config.yaml
num_attention_heads: 10
intermediate_size: 1728
norm: "rmsnorm"
rope_theta: 3880.0
attn_scale: 0.125
bias: "none"
init_std_o: 0.0
learning_rate: 0.00209
lr_mult_o: 1.26
warmup_steps: 200
decay_shape: "pow"
batch_tokens: 262144
doc_mask: true
Each number is 128 + 32 x the weight over its row's rms, rounded and kept within 0 to 255. Layers, rows and columns count from 0. Numbers have three digits each. The size before them is the row's rms in percent of the matrix's.

# layer 6 MLP down, 640x1728, rms 0.0622, rows 34-67, columns 576-767
105:149149179154129161130091137131134082166163140112087105140144126165163076139107084152145161133186160124061135105094138147102127134083145146196113099122093116061094131187133113113120148157078112081120104119118131151144112087122098163144126137131112161162102159115021162115125138091152154077105144056099070084131172144121115137111109161097079046124139124134159175153133198133169123182117118142099156177084103137140056183105137066095062102159114158105125173099118146150087135178084125130158139148157150116141127123089092124118153103111135060132142220101126144084070150160137144094
098:142133134078190184070119095121173148118108154154098159191095115116090156117136139130144075120096140052113139189151145118133109122085142197122120133196101096140167142148096108137165087135149162214164126108107109205091133149116137142135170114102153176086191119172086118130160131109159158107101110153139128132078098190131087207096201158165138177157051116189127164143110181142089127033122084147078111095082125133122149098171174199148097171136146128086128079103152154138123147071107097130138145140138125120120181105163119121115156078114092149124076165149155112147183166163138144113
100:153130101126153127150071120145102128122087089125138133144133152160128071126185081088138166139122056118123134149114120152159070137111156130163146124055144133094121105144147086127155094187092187100093144109112141182093115161165042094122131147205125169100154116148102122079118109116162090165108056042135208124117093099101130080132139142152128116182159102154135150182101127194194143168177027134093131131096102076134140102136103099111146082081077097092111123109110099082118120120136114183121131163121139151152139154171124154146128128122145114162147057140121143139120123090137145163
104:182180091123108107157134086125141112088142089109154125127174150136083140163063154119140089078129111070134154094127132176098133138055103109093145130173089081103126112088124185130154090164139102141059098143152105184102098104159125095127110171125145087174150100148132117102167164106141135101116108168133145147171113144105101103174119123094105128090176106138125184096120136181134128184135135062172127118185062140076108136102133115113122093146069119196124107099057098091100099157123084028104141070122110128117167099164129109124145090086137121147148128135122133135133068164164177167
099:109132127143107193147119124079183080124112135095092160132185098072133094155051155120109173112100120149123087161109090151076133065139084126135145171163120200170063175190156139105146080164142119175176100102161148132135126111104038106149101127146124158076095112179126142179099166119144171117128154036125179129096197124110131148068150127106204128139143097106179162115151098145101147109121135135191140142102121185180188140119139101117125140118146136151112125183148129133135135151122112084141069119134150146138073104163121168080090102081155151175135104044135106133131108113107157152
097:127131071100123147115104139149208175137106111154146143141108095119142102104145105172114105167122075154174190075149158112206167113099130163151135143153128114152117144131143119115159118187150160114105148160078090121136171114086132135216118142102134098128109137145128157058145123143156074100137069064106093129111131112125105108107084098143124163208125107083143180091162106157110084086073072108092137137128150174120099108143142142128147126152138115131177122113064138130122084107155064156178142210110123142179138128092156124104145088122182132176083099118165104164176140153105167145
097:077110086133119071143189139141072123159127115140103162134127088138104107104140126151097168094163127143088136123115080071197133103174147174077101114093104173124115144106220103096129071111143148152139128182118056107126117156079110099155213098116093152099103087146100060157126115096109167127175119149141149096139094105147122092160137137169119104109082083110075071094143128111119130093127095096080173184069068135124168195108131161128163159084115121151098138097144089093127156120097156118141158114112039115171190151138124189084088142159096171112084132144168135091142119089101119095
103:211139105128118134130071112123108103112087162158173186129205180131048121133110183166140109160211095142152141127107139100084104128103153164123140093164119097113116143142088107149118122121151156133135159117113108160071149156113112128113119116119126141115160124173081141125138136130157146155146109160168094085061128126159123079114115103143090102094122122148157087143117157132170155099145104070138171123118096117136090106094141169101101157142094085169149068130085097174105053167120115140127103184120145094069124112128146093113158104164078098124138100137135134144086094152085125069
099:105189083194148100102180151069177248099126115091133089094136139139146167168094100133152098166176130145153124129069109139111117095133149131103140134104090100139111133148103153154145110093103113054144092151108118088174119103139127148135093156153089149159112133059114100104109127155167137125147116144182078210099140147145143185135173153153129152080125156170126177176119121099131175135161089075141113092152081073135118178076081162109098138164171146115144198147129102090056100160125094191116136170108100114143143130141137107154131110124116129110115154137137152172122165125136162149
101:149132108171148142103101094128205126136170138120057148073102162167146135118145133123145135112088120109150131181154117173114062140122117110126121145144159100096092157141102108144193175066157157118113104183117152107123102123181176123140143135130103082144126218130106096064219154202079182110123189103160106069128139118143163010097112083110085095133101106134107156198121123098064164168178109125142126062128169092115118115131057125158135149096129086143131102116138141167098071118102206123131088122207107139122141129136080107132143208115125136066151136164153108148143132064100172057
098:203127112185148149130057116091106150110094084102194096151143117159108103095195128137124164177145106237129154125149104168092136132147095125096115217162097176107037125093143156144157122143117152095136063156083061184107144117138065103175156116128113176128061151134104141141071148117123098072117115107163109133095109190138125114113182128100085208138113141109107149135098118178130141142120114157091156145167159170125115090168114143122190146096119191154115156148151104069132126052164105157118116121138070116185118140108149182150149087120147107144102098129133140149134110208111178126
100:114029141175081131081153068123128122141200155126083161118097130144073161095153135162117116151117158093104062108113088111124080174158080173135175154080165101070144073137159090103130141169048122099110171139156182114127106107161061129087147155115116130177183114180077168137170122128144062101074185165134135142126120115149141134199121132127099096172201126094137137182187118096055165156095115146097110139105082133147133135147138144169126116107120126185082147129132141109126109141157186132140160154097158122137168125139164128125068167105127118121104099097112121108112141128181233042
100:132128159185080164116145173113135108114097111118168085145147100076165166129138156043125197121098150099111124236153144165110157189081119089122114118104162093175168133120123112126136166158136146119103143116111062138187143169121104122159099146161149096108087181149118074165098134124111091123137152119111129110140120152118143116055116144088209158090118074135168110142118085092060080093156099141147158062129127161075096169101121124081149144135130083138119076109147154091110133091103142108110101205101069153106139129161091151087068091116089139148154130096134083136139109071128057117
100:121186082160073173162155138110154132125138195175112124095186139095127122112080141104142080114135158131110155155195154152158077093097112170113127049124169077119115079134174171132119126131119088143086093202147136095159101113113137101179127114163159134087147134081140063130042114137113075166094090124107103177149117127086100129077144116157139105112142106131094127104153162168084132111124106144103079093136152098127138112158109122164134119122090108084154116176106138157137141169108091160133112095188120086127098127067081109116151109160135176067112148107150166124101124085141124078
104:126188122105121132105122107122137135128130101077116150142148157108169110102149130161151154133121104093121105147123114086180155112108148059123126142159137126122147089132156147102105107186148119160114152102122084115134161159163132188142098173086127108124098159153136168113076089127170122120121092193151124130111075112165181179145087104147116138099129099154142187143180164152136165123148118140178126169125148141087129175060126181122129182162138136141149130103131203127142078120128104106140137106128142112079153137160122101162083128100094119108130096108162108146120152118092146134
102:143147136134059141174180109140094137115132083082150105096113158136113137134119062098202079145125106096038139148149162134125122173105068114105159057111132147163134159123113106146133163090128086096201105149113099140113127146158130075058118105202089176114163131125100144086145136078112120148075127138129116124159109128152066108105135132122133171120117072060123107113108134162114076150130124139120131115171132116109171160122157111130114132096098122131107082150152127118053103137176153149118117128079125093095169116159117104180128179167122179147140123125189137101143112113081099107
094:084073158111088109072114115124079105136121105131133114136084110174146141103143122102145140096074114098134158108160109108133134102161094114171122129184079191124134174100097091137125063109145091191099128119140117087148137151092098158131101125107136073169133088120047172107172120059124137121157157129124093143113155178104095068181100127172157154075147149113140168110149189095135083103069064099089118171087159154111109118163122132097159079109150059086122165107129105047145132152175152104080135146131132152134132124122068146172106125092111133182137137133125096123127143127081152129
099:095116052116139116061111157150181154135128129128158107106111122120126151131158092123141126111126167102136145123150122155125142129134107188080119158135128145152151112074140114151120092140143109182105133118127110123095113144101129156124128163112119206067117133137150122136153152099090151055141162164086134136124108124136147165131122126139167122144136117084144162138131123145161095125133160125123112091145105096155186144150094134139107142152171074123127058105094135122145141130109173210140149090132157131128182188106118076063126141114182105160159127087141174138142105109123126093
099:099123084086104136131140104114099129116168184140099124128123136112137087153126168106074114152135133134128092153139133220112153114149138117125186168181105125157113100076116067087176173095150109152154106098146149126131201106143064090136159178202171116196093111102070174148129181086095177069147158152106161175165119101129135123216071130168131110158142189088057176184169099176112063119090119143076195129107195145140118059159130134167122131104137138113127144066156090167082117145154130156142170184103136080086102102112114184132130091144088152183100182131138158165179089142178122136
093:109085144104190103140102100136080132108135100100103146129067147152125137118188181155144167138147188113102090120164116133135071149063187099125119040098076122139143128140174086119128146184112131169111056171153161154183172073060130150070125092185107125156088070134138125107135154094143122160091171109133095172146103153166162135215144059154097147098192126112150120111171132140122085121114099183129109085103160114209162137152170133171113186115077169156122123133084155121116111107182144158161159117135137112083158113117080112103098135148177154141120141101138145131085146129172124089
104:135162143141137125171043095150138154125147104118172142113156124096192138145116135043168133107066152183142138066076121109164185182099147082073150096118065179091125032106135126102144159100207111128089132112116135063080073206142114083165147113137112136077146126167126197137145049094123155098174163110109100093095135099190115145150118082092113132108147156170092191151104126093164121138131148175134159071146139096111107141095125114160123125152119079114147108116139100107130070139145147217124156126159184136112083127146126107158118088073104110142149152136098121156099135127163115089
092:104119045133151134111143155093114163154129099100168130130037115161169072200134131113111107130068149122115116143111193179172146125155108144109125111131093119141181138153092118102096072088116145121117121117091136157127074090143091105124136114128071104127126154119130073182085107147128129114100087136122167134117123123196157101129101121130090111114089149151074144179120154126167167102161135101175139107127122135211146151101138159082132141142117111093119137090138096113153112187100169110133126103122195150112126141097091076173153135085154173137121105125108117093075160120152153154
101:166149132172146140095142113129109133122111093101169124096145158129130114159103164147088095096149087114172132102116036094140136125075138124150123157141080092113157105103100164140141121159137147135139154078160141068117088104112078050155112132122147111131162079160116188133157110121109136184175171109122114096192156147125100129101093183104174127171031160070129134169181158146093068169097110146127117130107095103248109140126109048175085193117152150210065135089112139147105091078129072157203121070192134156200091153159161090090135129128142106139126155197162136104168141163164125114
101:111092108090187123148095108141110174125099165098135138164111134135168194123068102115178124029176155123156147177140101111093152104142175122178166153069132108173083131185117130131101130203141178132080137114151134109126111128171170118164115144142124109172089171057169136164100109141083099143204118127133136147143140120150159158143047131073118151126104090156196106087146142132121180136145116094173142151133173129131090206115159119106119163122148141086101123121130164127117086117087110116095114073073173143122156106178165138154061124103124110158156133116117208072111084143117086139
104:171095203154152168103094131171137142103120187134120180109130115131103096080101129186135119099094091164102154142104103130149198114114106115157123168109079165135139156108125112135124101176181064118105185048130100127097100150181121102111159159181129182183126106071123141115159053099124137110072132184159115156102145157176128071170150071167117138108196118114157103144113151073070130097094089074136148114120137096110174063142145167111124103119160075100179151077133117108166134105143141113096154153102119143120053165143094131142082110140136148172110125175181127119146108149122096116
101:170121150124154102102059115115068107099153105131160084111119132155137150176132100139157144089134104157150136091126167197177130105098173099088155165095154120123116176129110086097155113138154086143130125165129160172035113170106112187122100160169118086144088130154062085100059094117102074151117133117115206074055119153094078090183124114146109107148059145132126170110119130157121159184098178114102135189177174152157115112168186074075094123170144157162113167090134114126188090071146111164147084134048105161102090146085129120147136117152104067104137151181146135087170086078139122135
102:139141123143107119135168144123176112143194138123097086154115098116141082104145118147106151129138200121078121135088166128137101097169117114179154097138095123132142128082131065128137123084089178136132130168130140168058147125111134121176153131070119109098136185151105154157145156191128184145213083133113161131131163112148125117096166103131096186095107114184116115083106080194133165144148155157114146146150156105059138146173143106099112156103160145114109038109130093151087120137083118121164142148099126163102084154150152119076124092074152149142109127165126136106104135136141109079
099:109163122145109182067123133177101141128132112111125159116138122102211114128182131163116097140116111091107121159116123149160065134167139085079129120115149126116133166146160112149117141103123089169134145125126086109098133159151097101145185170144111103079147083111124112141127084066086159144168093090100121120150077148173142112123188103155138055187112113102098101109152153194086105154168108153117119117153130113103145174100142100126153138134061081154124073188082179100133108114135126117128086140207150172171141195118138104149076180131178095129054099141161172072098137020107117120
099:162200109071121147143187135086168159145123155092162114156084116099087119134147159178107100050126111149169162090123153157104161153139115120143193079095204065152089112157144135117107105101158162161089136104087164113107045068130112128158179138099147121105087106151124124171161079116111074154170090116156144094146074115174120156054130114122085123141119068097126121149153065126127079139143164071173111188103171196050099160181158152152197110120151164101114131155113132102108168054149160113110171124108152117131149109144189170139115081127114119142125129099142151134184068121064117182
099:221148138125090151114071124121131081095172071171107110122154115080091115082101135134129078162077089105162162058121144197155168123183189135102120120128157097128105111139102108101110127116099124124139151145100192147196178130143142084121104131068173097122118105115147157149129081097167121126081126107112107078106196114113097140127133103158126090131129135116099045050215121111127082126101056105096084181119079109114119125120122099098168190133060088148135124163094201097108098139083183118177098157114117100108223111112131113160109138127111110194190182127160101087183137118155097166
101:113161087101069172139090164134121155114110135111164087163158120129060140150149101204151138100078085140184106150172143197142150120066072081120105129108142105138095095154139117120122120149095128119084075109054131135100120146146137055169158184102133134100077120164154159116129135125144114064110165109119144162113083145167107121132154093129146105146155173115150150146118133088088152175141156144124127110044113132126132186092192120046199119136102123133111157141141162110112099101087101147120145155157082073157074162143042126139076130157157157123051090074105098067112086146073128125
102:134057191136045104134129142147152133142159149144114179133147128136140126131108100163113144106075083102167105109062124144100100133113151077101138159117135172133105131082106127130134150138120136142067082165135104152041180084102110098108107155082148159084067080129086093171175192161102136174075139128102111083170184107137148089067138200067137143108107128121140146111133151115101110114159139186134150128108130162112090091104116174120143095106147164121093122167091098108107085127134109063125096107135090145128167113158127160099102091126132122125111147114113134101173144146102179180
100:137141126120126131130126051111126120093121085132167157055144109119103149125109140145111120120111124180152122149155151120090102157136155178152116132132114077137119144181177127154134152162105098062135173147072127103138105101177107131163122107128110128092133158124077130111126130123159175115136105154126084083079094163120105117100137090158107115154151094145094073089108120148156102085138131114106115150109117083168141157097155040154119174086165100147132118101133147062140123113158073138072145079133164132171110155121116138163082145172114130116151087170137176130121140116169110140
099:141151112047072087151079136135166132083159132154113114119146166127180140146075148102171175148077122111145111130131094102088100119112148127114102136119132136116064117152142130153123129080137069163133157047139177167139129197138159079141117133164170144116158116126105125120147083136158180125163130157129153212182155091136114116126198153204108097111150060120160100120135119169058177100103126118121115126175122076086182142143069123100184116091081124048123123195163114082033154110139116147099173103164085131114187153165132104133164096165110159112164111154166080072170129101134122140